Each number is 500 + 50 x the weight over its row's rms, rounded and kept within 0 to 999. Layers, rows and columns count from 0. Numbers have three digits each. The size before them is the row's rms in percent of the matrix's.

# down: layer 2 MLP down (transposed), 1024x256, rms 0.426, rows 692-791, columns 192-255
# up: layer 2 MLP up, 1024x256, rms 0.435, rows 693-792, columns 192-255
down692 100:509548525542532465528595480413514446496604434498467488528504456581430515532409451495493462535591455417460614543557539453489478446553493474547509500506539512557494364547589409490448394435593462
up693 090:383468469508454463492430520462491477468456484548522507521567496412443525466500530460466521496523500580469558505455552396488441544490460490511515552488569425477452454468471514504558595491534574
down693 095:550532448517504525439446460401379480447473487455520485552472489539484506460457480497457510576454573525517373514544448508579472512534539609512534524469500502485407510588447522519523472520484536
up694 101:456545456520467508507578442434462511557486498462577421497474489499583451483531409437478557483616473460462462541439503478504478451445592474462487490517508380504517540502402507546514488488503508
down694 096:495563458491546447531537537476465435584488492413470406469523478544427498462475479526450547455516544566503508530515448489392468514513547635530497550499479397463530507512535538500441515469560509
up695 095:421443488416430462563539524477464435458604514456534539582473418485458465561650512508448424546523508508451497416474581436505491429499570477561468573557521491566530511501444536493533589540481497
down695 094:454477522557446492444527521434497523472536554501489534617571516537488473479619489534509559571458515478491498560518546544525413459518476420536551551471500611598515458491529436458505504466540484
up696 084:462520570465440470611533571446489386508512511546563542533441590533584525521519495541503482550497548499463603546399515509521488432481523479475495578474546481537533547593522521454478562504519518
down696 094:472510453409504510519424559532403422553492450410432534616508528548580421503608499400558567658522472458497452456502533538453541522522486445506477535577411597531472476537479381521414478520566522
up697 101:460509468534609414494428543515488559481430597469421417567476466450479479513485527512447523511457522500527438467396467439538462518411539553541461550507524461543567485491498467461499460504458498
down697 104:523461560444558532518471522493618550551414440535504450466502431511393404493433468514470525528457521570504540548516430491511520556479501538535528480505547459594546526529610503535520485418503483
up698 108:413399431524512438527383546508521545518428480480520561526500501508526395589471411506515504448497462509455384568595509551498521478469515504459426526477579606544490528506507493561626598483483456
down698 097:531546432531469480475471444555487489521534469516557450484460458491531595420550373580493561489369449526423505444519471508488463556474525407545467553396491484397469532436494503419476545486467499
up699 113:512552431534497435511510473502469565521545530508477472561427492479449507543417571462510551500487455541540497562498516499435469532431388565477508500477572536480520558561490504518475582567465540
down699 106:500547525503488452524622516485495556468497459443436519535503415516590576581583574515585504449444460403540463438506516499503588545514553424672512444422493542483504490563442554530511419487465541
up700 113:423422514500416526524520468436499484565658477587421564550570484414554477532531492548481443560536483567528488518510470520533557560480501467557431436457525541527406538495451426481496562487505519
down700 106:474505541482549530545483433499467472552576520461439555461485501436494448491502574483518488531542531570521474511537512449500431574531568340435564478534571515447484547491474491482554534488560464
up701 101:488507465463526593499508569480421491536530500507527518524479452565609527443451413494559442560528453476533494470491470485576498542445472484449484544381421466434407558462461467576583394426536433
down701 111:483577512435513504565488510552526434446469571519539478493529457559542555503512512540521416452545529455522476559519495473408507480496497543503481519446455511450449566495577525538451405476449457
up702 103:421521542562570483539517424468455537465496440531503612492522537461581474435536510431512463494450377493492573596515489508491479540543521586509450395468525455546508464513512489501401483471577592
down702 100:443542487500470519457528496490481530479500557531476449499540480526457443425477488535526429497423497514535464456528417440514526456586527433523499575476549565528522514577458647522448465489375454
up703 117:506470480481430470441527493473523559544514510496506512557550536399557517477552505434487479450478451510441494447566590589559487511498481491492497548440577440433526597519479499506546473531499535
down703 112:498515445514511483497516505507479525439569572511586585499504483523483594505476560477529367480531535458472543473425558478588561521488520477491442441473534447540441553478429477519506532470441565
up704 097:537575420476478561515493422442536443465485435466509604579509491507448506539434489491552496452487530492429454441503456522443519524532423581568464487488529407481531465585543359531446424564575548
down704 091:441609435448441536504510515581509483523533499501450437499536485540575631440580449513534480462467456443570419513460463489470549562494572455493530415538506558476449506572532442498482553543454494
up705 081:588475644493582543480504503498442560556431528537515451445533571521475532556568517501473514507536495582535420462477467464542451502573527555583524380554542503438459520510553486435491515494378491
down705 086:388543558528410571489504492447499489548531459489442475574456575537471471447434495558513511527339543498479466446536399620419478433493551469470450588469507533493512478551482469509450524479530544
up706 126:510475472472577519494521567519384509533459580546519568496469443552453517477420542456425427487530456476499506534552604514398615470514456514469506469524534492492648471565388511490516491539453554
down706 105:565533512407409452408424428501463435499441568474425498468479486505498559472424610521433516483486515480521455469545433465537443486439526541571523411517520513445539473441590526475540503534487542
up707 101:508547463477529416513588514625506540485526537542489576375486588539514517479438507479408466583483488501484449582497468535530474561526554519507482438560556515530570522538450491557488535435488474
down707 105:486426443537529466584445459395522496434504470522520537553435519578548421587438462544503536524481495465495525548573462496505427453595405435449513531484470610622369487416473544532506524559504518
up708 091:549560510531577462460532484519520523515545422555522528460582525490484543418534422467538488430463484600438450501434502546523463498434378446438530485451569546499520453509436446616509565513461556
down708 104:546576473451493456517464496532529478534513436467583527449503557504438554493498567475474382440667454588435525526506465576586526510482512590560485527555483478422496462421489515455593388520468408
up709 095:465495590493499501531571445505444448406433530442556469534505480428458534562490514523522472415410525492534526538475516452526474453562468470511546537523475505432571544522488520506550557465529603
down709 106:473425457480464483518483534485434387512457528476509598537462453538563500499549539468482510549516555531557486477532434452495524541470601530476456527509578533433480533469645451498456510616470513
up710 110:460531517537448560394537508488520527419551502371555451548489483491537564543483506424449506562389462518498502485536427480504547509560406468428525535547535467481424497455445455421404462504486578
down710 106:539505478571453542581414510473571520500596563436448498463492554423532596527462540596459503513486482600552443591454515455504517450468548492432550468510466468492485554530533508562544463581556576
up711 103:523489500451423465498497477509488540477461513576459573524501454472520585452522504560402506493478486451503423453490516421462492488431566411554465471436439454499470542410545560500540509458427587
down711 085:426442513458557524460502574468494448510501548419477516479495489501466458528543441526534466493553512477491604512506595596426458456547482497465544618440443486524551535510576494526435420468608551
up712 104:524478539609530540452433514479487509412548461470552592605461440411518502449482525426478506459527503497466486578535556515497407516597494519431548452511445549512480467492496516564482394555513490
down712 095:517503470450553600407452383438564521483485514514438525534497529470468481403491536583505408485499446449472590494515493480467489522499509504460518466436437433496409496599468404469546468541469531
up713 096:406454482541490527511494524535544593451575490501505438563508488359460514424519520484402431562522502486503440415483527459437495582499493586545592564523439502532434480591512532475429403465355482
down713 100:627470479560391513414478510562429626492545550505503501494566520458577506509470502502556493461547438385492437464566525554444431499446502505543599479434431560418461423382493381558403471444454533
up714 098:466418542476520548479491464407537476415518475482523536546502554516540535606570437480502514458459406564499415502436386451556379530492538486616436584487587592517522585537532564488573451545542536
down714 111:540503502534461476422514556361541495553513447509527470553556468490502615551462483466563593546503541479537580565544460497478534518561484500474524499496502383555523519502552524505539454445499495
up715 104:502522575415585408468485499534485467511516570447478509506466499532431531416509449445460567481554530496466509451487598487562459448577513527555495514568490538472396589498551526479431478452460477
down715 111:542495509541510533565505375550474553484488481519542475490452475398481536478513516403551611479494515552506434531539595492495483520474453542439495524525558547577447564432382491503524578444595457
up716 098:483497450443494485492515525432457476486498489482528402465570553486439543462550461405500418569592544636520482550502478476444509504565528483531524384561495532508413633470551479463490544466430519
down716 092:399529479516488502461496493556464519521437452489498439537507586504560511492576527612505529393427510519497498512492394510531469521543576435433415534495500475389532451543435487518494561499561512
up717 093:613482474531595484506478511432524493472514430546459368503501538432487484518579552571468434460433495452566493508509439433471491538470469530374550471521435496548442419513504497438479448522451518
down717 109:607439460500493429524492509577449476538521437520527525421491574474584417518434486415465482471528519504590448553415478505446538485491491484403491504489491574452545505579465441406599441457598526
up718 100:533430543450482540602547517388558437449508515513459582491499528423517485452492561504486486433485465547507446564484497514486397431518503439511558463557456459505481506325457551497448503422464466
down718 105:477415467444518442454504566534453535438525515530501468579520445440483470574654509609509437428472510358475509486461541493466411478550483575463411563452476567487540524441420550540414548455481476
up719 095:427511536498433438520506584487521472550538582527547563413545451490513474514569589485417584397547458512521440505536538470500578432499567504516544484456521429471481505459464586454552519620436591
down719 086:550497440557493544499608531432559539468587495520454517550630475443429458546522501453598540508515548478460532430444492588512421665526533468471426475476486428432523487542392472499492527468573579
up720 105:480544509476456447599439546487451521480453472529490511570501356446598449383475518496533457482532505487600498432434543467441536448545510548454506539468586512427522377425423486560508529511433503
down720 099:566464511532488544488406521548437475510385480504535526459480545507538459520520403424456633524490465508443530420529517445453493475424519470436516458497493562484517592510506482474497537540531540
up721 100:460472626591553572511459628421554507503613456505508518409597480563442474462489441529518524518501498490541505493562465525519476449403459535544539432397532502501465478539570539528534514489508572
down721 097:507413554482487485487383498465585574442498507414471470536546534494563599563453509383489423484534487547455456471483412450569490400520542436493496498562512506569449575532493591568465492503445458
up722 099:551496434587519478538442456538401420446484530456530481547547452506502504515445433492403484492555477507445490345521537462541552541430536615469532602509413491563459595460479473487534564541477552
down722 097:485441513532493542460498501436447467533550507577518573504524526436490458464429534501534577490488500558518481459532507565463544600542535414523518564460487501447474468573570563480478515412473473
up723 092:501477457426443588471462439429449543507421521445491466478457580536464565584540546488583561643547480451512516515532535498462579492440512610542452552542485506547414508530457514496500514536522430
down723 095:504428442466482431453572467415461407524476537592528452508468465383464558495532452407549559464432512551534497500493513505566500418544355409434531509404574515534463488510463442405391471404531506
up724 103:484502569476440441539570463432529550449552493466492543522532577474502503523536463539529475469471511548463564503512470404528474535547517422573477505478509487492435562398427567478514426529463448
down724 099:492564458474504559513508555499484580467472484579471517494496517424478532549550450478563555529605604503594520441464440465465475500602490456466556543494581547488469481458566444584562545379559533
up725 097:409431575528512517587534565497497545560493475480549510445538481489483530569543513463497464519444458596562509429495381529491463569485524499513436501485565480485560557452419528464485573459470487
down725 103:478506483498490417562544566465465394550533499511471568544508545503482495430504466497490648449494555479479461514458517515535425559522591535540494420547506397492523491438531490521463430567434467
up726 107:480497512512465529523560589479534532533536541519491515543490559469544501489491523477423571587541496516315511461547493496467531477552466456561540427432504581456512500465550425536461541508450532
down726 102:452580470498569472581458508473598531441532422490540491493455483641488524516469452540495529570543541542466448470609625529513494487503457462536479547565435497489553437539551510469534471601517499
up727 106:490495400545572431475497544393508495551469450511644501574506516530474561499570465446512462488513531492576531528452520449509526433562445445499451484552589474566491587637476451441548521510522439
down727 103:441510399531488433447554486523459549396438586454480428509571535449535484526472550519470484491476543453434433499506555394539505494466507533432504514499453505446524552509565487583468525547489586
up728 101:418529551528506491585436504479587439501475457466440432548513500520505503542451477440517529442563518515439423544457486416426483468451507516526620465437521423427384510500481456506438531485544510
down728 097:477545576440592560448573521486395598452541526519449472525534508488515439458513523515447494553561506554520481484453522507500477495497312492494505491446480519551459453548523559477504456557535492
up729 106:480484475427516572538515567642509525539508607520510506450518413537553499483543533567545632579492569480533535566447417498483546501499358492638454524417448539544492473562498488526485450529420515
down729 124:441517437491477500493449511488506532551464529494444600565598458558493384513477507577538510536557507418542515557524486499517456430487474634430540490488596552447494474505522476453524498500455530
up730 093:473551519461501535495605524608520520460573547487515528491500503473518492478446523443528422553415548463405502467486501483519544391450472491559530555566552485531477539455563539484584517463522542
down730 096:477500456468553552534539491575463478545467532425476473546549491603490499394488440511496474521414555542526466534528440548542445492548489450469587563592447592501582427498507517543434544514522533
up731 096:481452539436481436473496466511514498501586497499520387518590489480447514441488459511389487482435555446493469438379492533386424431531486504595434525480476518450532508536531503535585544486419517
down731 098:565415470485489549450488458545481458489522498533429464462536435560500511488563474575499555475468465539436443501449447491577478414508421585486545498478405517453401524536518431444457493502504501
up732 097:477578522526508437528553447519527520460501506511436533483536600412442512533543509576518466482529567421514468541563604551493488524563546457487535461498550504526523478554483571529510508421467406
down732 107:533485618547475479474551478518576491459407515524465571470443520542525445435517462518513483454463497458490484513512493485525470459454514610553561481494447521583573430569496557570488451557451560
up733 095:511490488509475496587498549569483494525528517526476415467471660456556486351504456503500530499535467467546501538532520549521447467459539489515454547425426476480399499513476595534446511524473579
down733 098:557473430541521430504626504509469525509566437532479520425514550536541532514546493504530505505540474517426516450509523523485506449544490576541504555423466479487456536432524487429494483497594492
up734 095:545481571499532412585548451526490495384492539530439460548494524520482436510540480537494540565428391510547579465453513518564478536500489507454539504468509540460504558512534562567487466494404454
down734 097:532533530462539512465508505476499448441506568582581467517496549537480486520577486504453464427403460528475503519502538490461507545442532578529452504383446516500510600555425512497476492579421498
up735 103:527433509515509450487504482573486501477521494478509571470557477545569531402549519547427526539450562540596461529344490605444610468628522495573531540435449458434455621487358510465564477433491562
down735 105:591533599540494512522399468470448520462565409511503572520456502438464446482337450472521395514471468499500481495517470533473474520471581455540467491533468459507515515486464565533414528543415552
up736 098:471517525487526423508666464536578610533401524538459524433494585525532486479510428504523458463392552419560565480413450495488463578448479456489482484488608549545502454503564503462450472537466595
down736 102:427490402468500479468491449472501501552490471542545539575472574555573509485478426571475439428543561531424552555404446485497427528512493429511540556468414514556517506591577465478605506480504535
up737 100:488456540424424604589481506452487570426570466407472464443444442499442574487529573492440553544579394455528450496455485517463468558558446584548487485510437465489490602478487571417538438431509421
down737 113:499543429440488552429528432445500490414439581439430457514514542505604441521506459464462471460505450491403447546501553507551472501481484500549436457441371538549504587528618471524495461426538504
up738 101:560452509446570537478469499570577446529405500465526558527522477417512523457566516458426521496462429503484567471482430557477505483376406523520474486400545506530417496448467518514504527516537557
down738 097:511641482534464408476443442534520504437488580535450542489603507550550503505498529525580479467477527457465523458428556399546478538371545332518542450544488490492485579522463540501461503529497566
up739 098:570519505506560496582534506489477506500496444603524611516493528564540550556501429500453510559484528422472481509410508447498467508525389543502439582488468385607517527465450439527524423510527472
down739 097:462567532543437537616489416405558473569477469537470536503498470547485484557449445577443551557557455474612515546474539552437460472451488413452535505435506418561483533468523526470469397415463523
up740 104:508454574497412498580505500500576556501455495575589510478459526474378471545487453449477541441474527545606447442406489505462455522460499532465501468499487528526491541598486452542441546446440510
down740 114:513529569537529475524573577445556538462491439528527558500490419468545639509456582557482472505421476497521610424451546549436535439513482540534436515540604519538546527556449519505456535551451517
up741 099:511494532441482476567433582448504499516465565502456479439465510538491471576425442597527463646534460451574488534589558478433553542541572576542451473504455536419517510469522527529543576477506499
down741 105:568533489393472491531488521499452473484483411525496565544441525559503464535544481492554454443440404434431430581481517472481529450455519471486502428509443381505517544416471575463484554526486470
up742 104:407526497551461447526484501548489539474460528494507472525403388524557538525504456486546463477440527522478572421483530545494450485401466546488546539481486447481505577482463518476576509603550582
down742 098:423384393569517533498560509522492422473591555585483488499433571458507479420502512546515531390566568478477525490445493551552490433577473497476515436430571510559490592537399498568463422521547451
up743 102:483415434628559493562467438465479539528492453549449502478555454469515525581555546472475454434424517463511562450434528593480494490504535490464517442518538493531547532515600418511450434375526502
down743 118:485493457549512545460455409466548553434494512492555574489576512424467436534549471468477459498495504551575476553441518514470519464522509406495509479491487560459475469454431558537499457530552498
up744 102:516481479596576480524511491410457527447450486541580496386585491570488613556553509455453524477484488468438546408497471565494503475514451521464517494546461506506453517547523513501478566559494462
down744 094:482434530491620567529418474526400494521582522411444513461469511481542478509449446555495565432588491503540586517492499518417479520509524492464628562482492430509533498467535585505548598556471534
up745 102:448559500505568503487470538449461455449506491491419483546521493506487491442478423462450384408438500447551570404523594482503550425513452515462543523520409569523444473415483532596563573395459479
down745 095:446530462427572462461478437542407572489499582516448507454639587515413477493476519464500560567457544503494517580542455517458532452512497541556480477481426551547620393542471573510525490448532458
up746 097:581430549488564431512497419556567450570492513552598597472478546469483522478442419490469488561507478517510566516440498489501448409552458420483462491420477555472485526482585527434504490556512551
down746 097:525440521546371442481471586455578452483578435520497484518408519464458564496560572538485529564496407427481454519520506388550493459476598468549475496523544438431576474520607515451536453446573506
up747 113:504514535573548532479472442434509438567538446538517549552508439518478556480546458477386398513482493498385506420425512516461406524562402496454506500435548536511418463452561511486566485498581556
down747 104:563531521464540531447477412516476512510481468462531448553478556440363551404421508492492554541570595571586456539508545536510459454527556520472565482539528551534458501484605528483516548501457439
up748 098:407484531544463517543501512458485479517563545465476524480558452461532486411532567506518479522431395492536429436554460510587478461449456478438455472539382481594429465571579470483494517508465557
down748 091:415499489540482522528566508437490458458520524489423474473486515530606482403459555445513514489498417443486470444469487522536474477554477527452410494450431600662487511521482421578528487425542506
up749 100:563447537468660497510497427551516489403529539536519543640527495557484446473434522509508531527462538457502406465520508439505529399485465540457513413468543487534505429431471500460511569565464497
down749 105:489429500444479385519428438647515526516357424420517569560530540480513384489472458471496395509464425479449466522503477492542527479475504444496483558564521440491475467418518485521442432556568534
up750 101:536410448501478529488520480504468469551492482490567448429466392494458572485521526522464471487467426473484499550553556465467448541499586536487502507473566508450506492486567399553472421456527582
down750 107:506477403584515538488515458424544527449484415465554548559394457456534460466478600555448567440496530440488446479521434576563568512559401545438512455489537505496541451449397593513468445507512453
up751 098:581519486520511477541499530561542488544498565469381524480576485484472613491536449437495573541526558474542517401491510451483483490533520565424545403510503478549520495451446606504455479535561547
down751 100:515558570619431387392514519419461453510526563539582572531528562480517519620507587546514498498561452508452509425400505556519454472508557474498433439444613554524539438476518483480564434459474508
up752 100:495465546458543561505572511602400463517488471443541491452539451375493475553488581453432456547459464499462517558455471522530562475464563571552547520482530480495567488572498419442502515445504435
down752 101:528569507405440523436499553401525479502389513565573545531529546422524522492341501486533465556601590609460473517468554475528608538490481592412471509570491508465440494494370493435613419485491502
up753 111:508500616573550516529552547459476579544478495540445528484443474525576540516507446483524455539484590536531429471434463573570488452521433492431517527507501459541494546494507437547452544583449599
down753 106:462465431490431449436521512468497509456543436507470553523518523468558424465494510486525624577473532607489448523445457591497484511540472463494503439482517491443461501489393444380589464416595444
up754 109:402452404490512474530476411540485479513435492548416605514601418529465453513482514467530449519568525585405579564573542377419489506506419507463548487404539572418533536530528497480542451527511502
down754 107:471546525524523409478415504520449505521478578464504510518528421395500444542425614442523486457389437572464485471533519509479579471550627487494458412483430497505500498522578497471527472495523464
up755 092:525458487429494565483563516559514453510537475435526499541534546522489549518495509414523555348573488604555525457436397506529535465389517602425465493516495454454460495635469520536485519352519490
down755 096:568488507517535502521592457473504510505552574431419532426549428509481445579465544441490543509516488469479436505522437498483449492429628490521483466529445412453434454469538527504478458394454470
up756 108:567450561474466460488439543559475511485533483506558555508537424438510534605520630417489508553444358509471519561513478459470527501524487466526530515496555435573515520525510445519539470433539587
down756 111:509492564431501515421560491482393518567499501465457561475496373526500516494471532587504540495415525526555425484529451467458531488512596497492492410529460512611500533526473578493555577487417506
up757 111:476375616562462510627553512502595522570530392459533531497504480474426462537478465454587530513572502565464429451506444574468585437429456479509588443586523481551486532453549476492597446585504568
down757 096:554475499395473481404433504539498423387480455604466472520528551477592598541493542493548387475507504554516524464511466434482575520428528481474493549413505549485513565431447488540537569417547578
up758 103:518488545500507427502509548387460460505482636501498460467584475466499458497443479539487545513466501541432508522514531512539505502478469552588577426474527548464533543434567481609445517450569596
down758 104:450486573488499446440574551562486492476489530570420523472502495543571442534562467513563502556460577438389443481505580501458391516503474459568542572502468544466507422524470563562460591488537499
up759 086:562496514425535472413561549555469480470470354490602555528560418486480499512569470466501477507487403596490496403454558479451543522531494493496604419513520471448472501508514503483510504480412503
down759 093:599583444523501485618506535482479571562556548511466415562506568543463510498491492533488594391451441525490466519446376564448543513492552544523506517474533518596467449527490554468468587571502529
up760 098:441579511466514510584560469522483521501437460409467401503524575510588508494542462474534460501589478431436492536477546475467407476535506484423538346549507531507435553474493464492432511503560458
down760 101:467471541529426542480598495431553441428543378506550505459469552552433542436526497545442523523536501463522534514519547482352551405498491552600501569517463539515525489532485497490526537506464482
up761 110:446493535498558534542603470478456571498416464425498574412545515526455570442475417506573425522466559509530439543519572487603505527511484468512461522529577524472499462453451469485510481509440517
down761 095:548454429491568561484572509558534548530492528539531475523535557589487524419566521518554489506447499569590551600497477372528438453474489494538474501397486506445575464442472484447534541466515518
up762 098:545458600543500580448477483471481530546582471486405502439465572479536536534476570470452466588581426502467489485549499519538517501560534436523501497445458566418471551439499501488429493524422542
down762 090:538458541431511520420408493430477500571498480570543488589516536505472458478483475511455542427510451404427520486461474537438545482451520529455517511518579530456524389519520475498475532463561583
up763 100:558421558489533517450513578483453561552473515550420419520458515455492543513485545416562583581527480437446479472546494435478400487498599480502476407474470474478444495433449501540467379480466457
down763 103:495533508624498541528570501492515523535589499510535408531498415437462548534508549601452418583568517416523454522425531543452413429520525432535413473451502576579511513477503525464413502454580562
up764 094:482503533409569398582471591559538528472486523462489576478483480492535515552461502512588471534543542540506490569454525496462494575491479515507396480490492494516548582414481513555493478409566556
down764 095:491586552583469426497549500490512559597492559454508434495431470476533587501520536465497482534477421512484453449512537559546527496499436519511454441568515423506499497447517521525503520551510467
up765 100:596523478489499481485430546551359430548609447485535403563553496487545480471479519481488355498494436527506496539482473565528465410522394459473485615539596477497519561524585549489480597441368481
down765 099:465510427581586417439470477444498556456451474417517552493426518532519466534450436487580541433446543487485489505544550507409477511571522480565587477408446512529578510598460530591402546455533539
up766 105:482542544476443519608561540593452542518398540428493444497543501538439505528551489381551469529492461473443469467530484457436392523518510608543547522540435477491492444411607498551515419590519547
down766 099:441476415550618398451499579510510459457463523510462498432541576483536540523549500478498542558513551578508619475506477502516412482457554518416468653428508576490559440467452544503513449511518589
up767 095:459403488511564406509499567439567579493474457425452429459566518494502480528532606547436473450546448505468497496441508558552432508543556483431456557513490586518533500551482415539500497611552479
down767 096:544503536585486544600465548466475474561489564548525485498507505497503515467523492524462483529487484487490459518401505482581465447428497472508426571562506408579483516436441551508477511485428501
up768 103:443503565462562514469421562506492528539426470527477508491431493562443488467444563429456474510527567557545378547422541421477570360495491493487539502551432555359568485542433463515456628529476488
down768 108:471553430436482529537569470462521494527491455543444579507485497502449431511526484532538479507487504551494583524598498484512561475462493496517578553551593447440526456487564505498525523457568470
up769 093:443544512441443434466512521528583513469481508450470590457500484516519479541471570544471508555474481457492553418479556519431488473508513493464554485428470481446483560461492520428519519631464394
down769 096:447495551495530467467471590542401537558476595532508513534533556496438440441451551536384486462573559470422510442463470554527515545517470553474550567448473454560524444538475549517511490455489460
up770 102:497518600617556485487502556475471490517461539480517472507484521511549504439514433457487548588456547469555513514453488550526510406460507534485537379560432441496442520471586504502480502488532469
down770 101:373459552582525500658432568571533527473473612529509475452481551457466567516466489483599501412518390450514497526442571557499481498583457436513522423497426486536449467444468478560459524492481491
up771 103:498428483493528480487484551489481540507528521480448527547471515488514470516434547362449447493423436512465519469469496415470467607453506466439365564561472568456553504515509505520519566394365582
down771 101:409389593464541440443609488550524588417476478444484393568465422479448399523477430591503487496510421527428529508490496530508486458501430505588504543527484485597504434484497516602409502537593525
up772 104:513427477471576469523434512437501520494555413464453531601445416451533527382525504437527446519499555540541457436501555483552512562563498419556573528525470495462498485434403430480499606390420610
down772 097:583574487543450463445420439543545475410544500440430503538538483493515491546447521465437538570498419505473540492562579524554451439491515520504481430531448585436536430453599510510526522440515559
up773 104:488410401557421407632524487436547428499421379521457457447553543514514479520566504408506554499426534458449565418483492501495564597484572547537554541530532470512470490527409436489487467545496491
down773 087:534513526517539498475486452433396498516499515545623442568560454570413531421489489516475443366424489515525558484452477492498456586490525388467408563531569461497463492504495552579442444424526542
up774 112:398544471518449558495400543518527429497499437500515507536545492503519511452527526505445521456475473582538560470480534538482583460499514620439487471481504427523397567521426513516472473493509543
down774 110:508449455436494542444523539647540550479527525431472465477515482443452460453467475529610478539453510549522465416432440436520549548532515456407513516503603471526502556595485480460588584489592469
up775 097:506495490539484544487534515495554528447503494456617536558509468437443598519536527562549474472573442467571531458463467588474527567566495455455456453499536470552574557491485466381446469458486452
down775 099:448524466574559442409595443459449534418452463571666436477527499507473445530557519536439408540529547490464579476497469515507489462536567550464457462557496423534609440490443473520496552501446448
up776 104:484557493570449463531454539473481431442489450515504537591541448532492520525474440515510543503454527540456434543454405448451474436506456539519571576515446507529548580499554378429507409460581503
down776 104:513552549459479508444623536446444517623472493469505437527516487564458625515581510450484447524496483519490524468478512601487532457546482505505576522509504512579530564491556525421515425515510525
up777 087:411506560446522452467542520451586488510494531490567402439494506489510543506529466424464506487421522575551536548447478552412475505438471511424502522545531478528469423499506482478550503484427614
down777 085:485560394476484519551573473443488484460569595554519589579554595537396460548429552509447441479553471560491508560504536501512508528449490539598532529412492490414606471426522392601440440506475449
up778 097:427509471482453508481442541497384516527595497453437467516510432387483515542500463438483423462496510527433436466518549474549584511595442464510400462493543472518492500582485548550462487502524491
down778 115:529467496403448471477447493467490509445550482494531484432467442469482501513549446514516504538515583510458534586541472515453507543511546495506610435541554428549514507448472575520501490473445524
up779 103:450458495356542450527484506471437569397460421450572590545541485460481447541475540605520486501528436500462671483497504626442483435528500422435530578490476443513510554456513528460575477512401447
down779 101:558519499406436491549514472563561511500511421527535590438432429494526487447491527425541485507474489448443442463480483489428477429492482551455471416508518489493426483575414533504462485559511446
up780 098:486475356461458455494479459460540533381592602518445533610470471474504461648438549473486484473429438538447532563463502478582446503465433555478528526550401487420465509484526489429475501537492548
down780 093:482526470494434491503554469449421545403511594542523531543470474411584451512460520459525565434477517495529462462552468553503482513532502567410545456514522561446479584554515579526449489590575426
up781 060:506467620494417517481541582517456593533439483454457528538479483445468481446505411458515486473403420536571411441504447472501468493482514501457440462514531663379471509456475490551527515539474481
down781 065:478415558432477511521442409519461445529498504514522431608474487529561667515476599535462562462507515523464477528478440476550516558518476485535642473515456497533533556505449480514491465571486500
up782 091:507412540385528525494539529472535536499458587531497488445424506519575540479529488515584436474556538439627569574637585534567430533467378566558464481504542508517482473519431431524501501486509475
down782 095:472515376395471578496501478553573548595480521505470516506497457530506483509478528533518473520477517531602500511607446534545519459503511573496451467600490556381457506491493527527440498450465515
up783 095:469415442561560453492491519574451476429384479554546488549469520511532507520434528510409433494500481602511515493392541616520425522448543463447476459497491526506549484477583410489496510470502506
down783 098:471385464507527568533542465502485497518447511547508499523467586454529467443527429496530474467498541546517544509534508507517432529489460564433485530492505579495564593525493433488473503543545622
up784 097:557468454560512568580444478438511583602487406530480459470561488390629534512490555481485448546493542482539536569464515590543497533416541443543505425434525468428426509471458517516609550536535517
down784 100:448633499481446491447492443500358458491567438508482514443569549533526506401515533543417537507562542590577541511543475480563522546502468576434502400522465679472528469511538586583584531538460467
up785 051:465429573460454496562502390520399568530543508438397445554469561565556554510437526548500608418507484488514467463535524486473482494552412491458546535545528520563572560524419503530480585559497527
down785 067:511536412489601467456513585509589439551500561481547589458502460495459462558571472409512407528544438475514532572470496452557533426551548541493484471508456504425403432517507487463481451450505561
up786 085:525469459538571550523504499499437544394584550516537459582530439428514471523475486543548482503579507397512534519440514561624498518458507512427562520490568431512456381477578581519588581518458422
down786 091:483476499518450543479481574505460523520507524488500511427405384535403425525635497473471565512469608454535518537565528457558499425559515530467541494515487532566546507517494472567487561507615519
up787 101:453477477468507502488460571518561496492492439523661499462455513504515554523579512571361609504531459520553524453590531507424565462524537543505515516483537537555550444435469488521463499543511559
down787 090:543522435464527453561549471517499485382520440535443574523515475492404428432502501463518551460539490477495482503410476525559394582471579560450487480483454503501462571567565484404474486453501525
up788 111:536432503578543424429459570462502557528400469467433507525478521483523540465512509440548464487475480493473477506471517408403459373401455550535471498532484599466460600482505585524501544517513516
down788 114:574459505594538501438446587463546480531548499563497572433485539501471532481488476501532476506510604512555522487508430486429431461463487546456454494396565537449523444503501556503488528437497545
up789 107:595460539492487516498451564491530588395419547507434604472554519519459498518463506534555566436555517501492528514511504526431518483566413474508557471521532528567526476554489433535555574493539562
down789 100:467465507468508455472498459576467464536557434458476448519569558462404489539393465502498493463500622522504481400515591507544426628530484512439503515472501433459524502482618570452545526416539465
up790 111:486522592588416450500545528469496435448481542555446640518432511491497544491533462489458478618568403467564470496500455454518496501485485512428445499535530562537441512589561596517493482346566385
down790 116:445508459526481552414499396567447509480535507567466551497516513514418561378448489524488411477565526517519418533481449539500515452445497427457552459510496490488459483553493538540476447489504455
up791 102:583475453495440505531450574392527505454589533573461562518414511549445569491443510440479506384455496506575554536475577530530487621461570438520442533424503569442469554473491433553410470463524503
down791 107:464529487425517482528408549442407464567529550542417481467416629501460491389421540473573483524462532499498475523487478499517511560476592498435584506529593514520534456532410508505486506464489422
up792 098:475490527496458495453535517572537492529553533504504556471478501528565469502552500531528491478472501566455594529476519500552565565445492486551553504495456533431431469508455471479522436561566457